Part of a small language model's weights.
Size: 13 layers, vocabulary 2048.
Architecture: LayerNorm before each block, rotary positions, untied embeddings.
Training: a variant of Adam for these matrices, 117M tokens.
Each number is 128 + 32 x the weight over its row's rms, rounded and kept within 0 to 255. Layers, rows and columns count from 0. Numbers have three digits each. The size before them is the row's rms in percent of the matrix's.

# layer 2 MLP up, 256x64, rms 0.163, rows 3-24, columns 0-63
079:178104075138142141185163078131165065101125102113085142162145124107113172130130085127170157157146084100102087109114172135111136127156149123187150137174156179147154074082074123068124144153151154
127:104129141109144090126153164203178096104099086112108158155108086138150111182101113112134116117185153118145081212143177159100116117169170085166090118152128128187153063098136134094104126104124133
126:120080137128197145152110109094099138131138101049108124148132117071142109145188108109135163129128112143125103161137148178129143132179137174136164155108128137157173094162052111129050124064086163
106:101113153159111131130147142078078122141094165102068119174167131154124119147132076096061145127112136111142155122159096164115149132160154097158147064141135184138130135141150146083151202048106066
110:124115139104111084137132121115096070068118095144133168080183142168153141110135086170145172134114126134087152130150106148099139174141176078189105123105140213147096184148076126097152126081093115
082:131066125131169143147193110148130118111125127075118132117170118116111153133129093123166105127169113071118145150143120108136122138200123115215075117093124205113127092113046094099134184093132122
110:218110138155143168162147117193127112101107135102082037132135141121132141208160120093137145123154125117093149098065140158053122125159127100137114129145121121093117113125129147150060128144162168
114:214160203136115174133155119142103028091092133106111102161132145129183141158147128106132147154154112121097118087086120127096150168113151066122165132151148161113118131109082122118083115111187149
062:156064111138150133205157081109117110107122120100107129145125154117137181176128068097154141171156132111114119133162135143127162124168122103203115128099121187164147075133108128132054202142123083
099:139113109111106153182142139077124141107113129111112161159186125159137141194072143098122169140147091072086077160082087111057134126139162064134165108153160159145115122074088099111123119078150151
062:163106115125161144160186101146059089120052143119065079151146111124133187168124059127145144190120161121141097129136126128116152150157105099190160140150113182153123096090111100085101154125151125
073:167114159110167146177163102144143093096092132100067137175132113094169152146129070134147147180141116062055057117135131125117143107167135115178130122104136203151140096113075106118095134088139136
061:169119127146126101214164076117109100120092131125112119165128141140121171148164077141124171182128083081130114126127153131110131163138129137186146149093103181142147089050072107132057174117156128
062:158120122107140154194167105124124059077079120127083053152164166128140184167128087120171154158144144071124120153101129105122127118179114146205125112092137168162175109092104134103098140124138108
116:142108143087115075105210134130146149114121123156054137161116089164096131117106111166113119165135118104140138139156110150162154131127175112147152089097175177109194129097098094098082211080168124
064:156122105118162133159154110136099114088133109076058121162133102111181161160112058101144163154166121085124090135111155157096129154170120132180107139150143174173175111065050121140085166109119115
074:161122128145126116175148135115148114092096104090062102184160114129111202157143065081160128148131131112129113114120165174092132169166094091166138162129113198145138093125086084120093204109126102
139:126031127114112084116157159165130118089151148098120069113147103142190177116101074128148179140151112089094110186150125113155104119137165141160158096111180188138122095149155137158126119068123090
061:161109136154173155198181109162118093104103128096076142145149143138161183150142093130140173165166164057160101111122166138136163145186119111218122137129118173143136114105111108093091140091167123
101:118104115102158105143130114136144088113078088110128114170137153072065158101116072151102114163177157106098125120147114154129089178192164136164189101167113173104138044126170104125162115119110169
100:192093154108170097173137141075100118131153112042084100171124080108114183150135103094117163153155100131164092069125149151164117139105152114119132160077140133121113078065143144133135183135149162
118:134112149130120152160130122094187131116174105187103107137143147127118157156131000138126122094125140103142116126098125124146075129117145181199090157142107135098117082086144109141136109105101106
# layer 2 MLP down (transposed), 256x64, rms 0.151, rows 3-23, columns 0-63
070:164191157117134136137088150136144183179085129171167126098134151150142063130089115103123119121070168145107175125140121145157123120084114108125162238101152062100156131112105151116157171111122118
120:169166092125159185091099165118112077171213101103126102128111079193145182106127124153105092108177093110147136166106092116123131118132108194116093095102172111114130097158139101163157085135157114
119:124153124195161128136058100099123139119115100088133104104158145121120049128178237129080155107163147194129128121148127139118153110109131151151116157103103094139144122191125105168130082102087135
106:101134073125067111130098137113106178125177201164150101124127132197064083122090098118086157102062148120179154124122093125117162138117156083133125150143108146164163161119197136138159101144101115
121:053150123132082144118135136125133188089168132182149079129142130101142141125113156189070154063124147055151131140096109154153092110173161137138112099197137135068085125116109137146172147106155141
084:158171119129134112095150123150100154148133188202126113145117087137120094151089206084107167118109092172141151087148090129137184097083183084122096110150076171115120160152144132151099170112100171
106:097108115155186062117133109111145122161057155127124116136161090136141159149142122237103141115196095126144183113159096136144165086120123129122071124139140138137126131096097168147104111151049142
127:075111058111144101140169094131118146104119196142160148117083165135142171198125138060152151139139119089141133129135123122091188143059169104093137157188161185099120118111125116091136130119088156
063:085086089142121144126095110153168143163104065147225139099130160160122114133129178119111125091114170130137160115134213165098084094151093095176096113090152103119099168103173123100136124165140153
112:125101110134115176108014147116144127135103127093189097134148097156138060128090235150121083168080125144135140109109153135182138152113123101170139123106146125142114138147123167128141083132159121
051:089102114172144074101096140089065101108160130119116133127115158084094113143114147107142089079139152184164116113132075110166107157118161198137093167147115079097136156155143104189177155177156082
062:099115134134111172091158062148104161139088111097130143075096128133119116177148142110061144163114143106096106163156196147090147110141146126138120124117120121175053130164183057174167134134186111
051:159149148128138214162157116093106074095138092167133135070129155104133133161119142086111154072160107166125131155155141148063145093101123102158116112138121051090073118108129187163150116180151107
050:109132142128158074159085195109102166192129150164131121119126163143109162109178131122155116134072117128118062117172110135180132108098118154114085122096143099094133201156149138149063148079179168
119:150119103082149123145111134173159061088121141174187154095173109121114105085072186120178173161096143139130140143117164104090132117225155109133123101182093118171137120119124140113118102098088101
045:097175145095147164114079125139077138205147148154188130168143125101167094089104159132125142098168149148109124099125092046130110135146119135133092130142128096185083133184128123164122042130152152
073:095100099104145096133100128086132212109146183184147149065048140134124109127119152142115095103152112188145094146112132077187136166113187121120120129108100060093098099139135160129130141166123112
139:115127116150183166138101115120060113110111109148092185105129135077107175129140142120149166144124118089086080091173140131082165141169111131100141120154112113193127156126099152100080093224155081
069:091095080143139135153103146168100238119175114110168097112153120106116165164078155141052152117112141077112066145103128131102135164102154127084172115158121136104151078115143171130164126120093130
108:167081094121092104126070166133148192127133082089144114121095166117124099072157084141104075152187101107107136110163075111179150144125149137129132166175112133131119127124127114149234098130104150
099:158143144147175058176153146075068125136091113118117072118148115130137217133126121147075153090151086154160114116153125141165109088081120145113117161118085094104094118155155122161174190172116134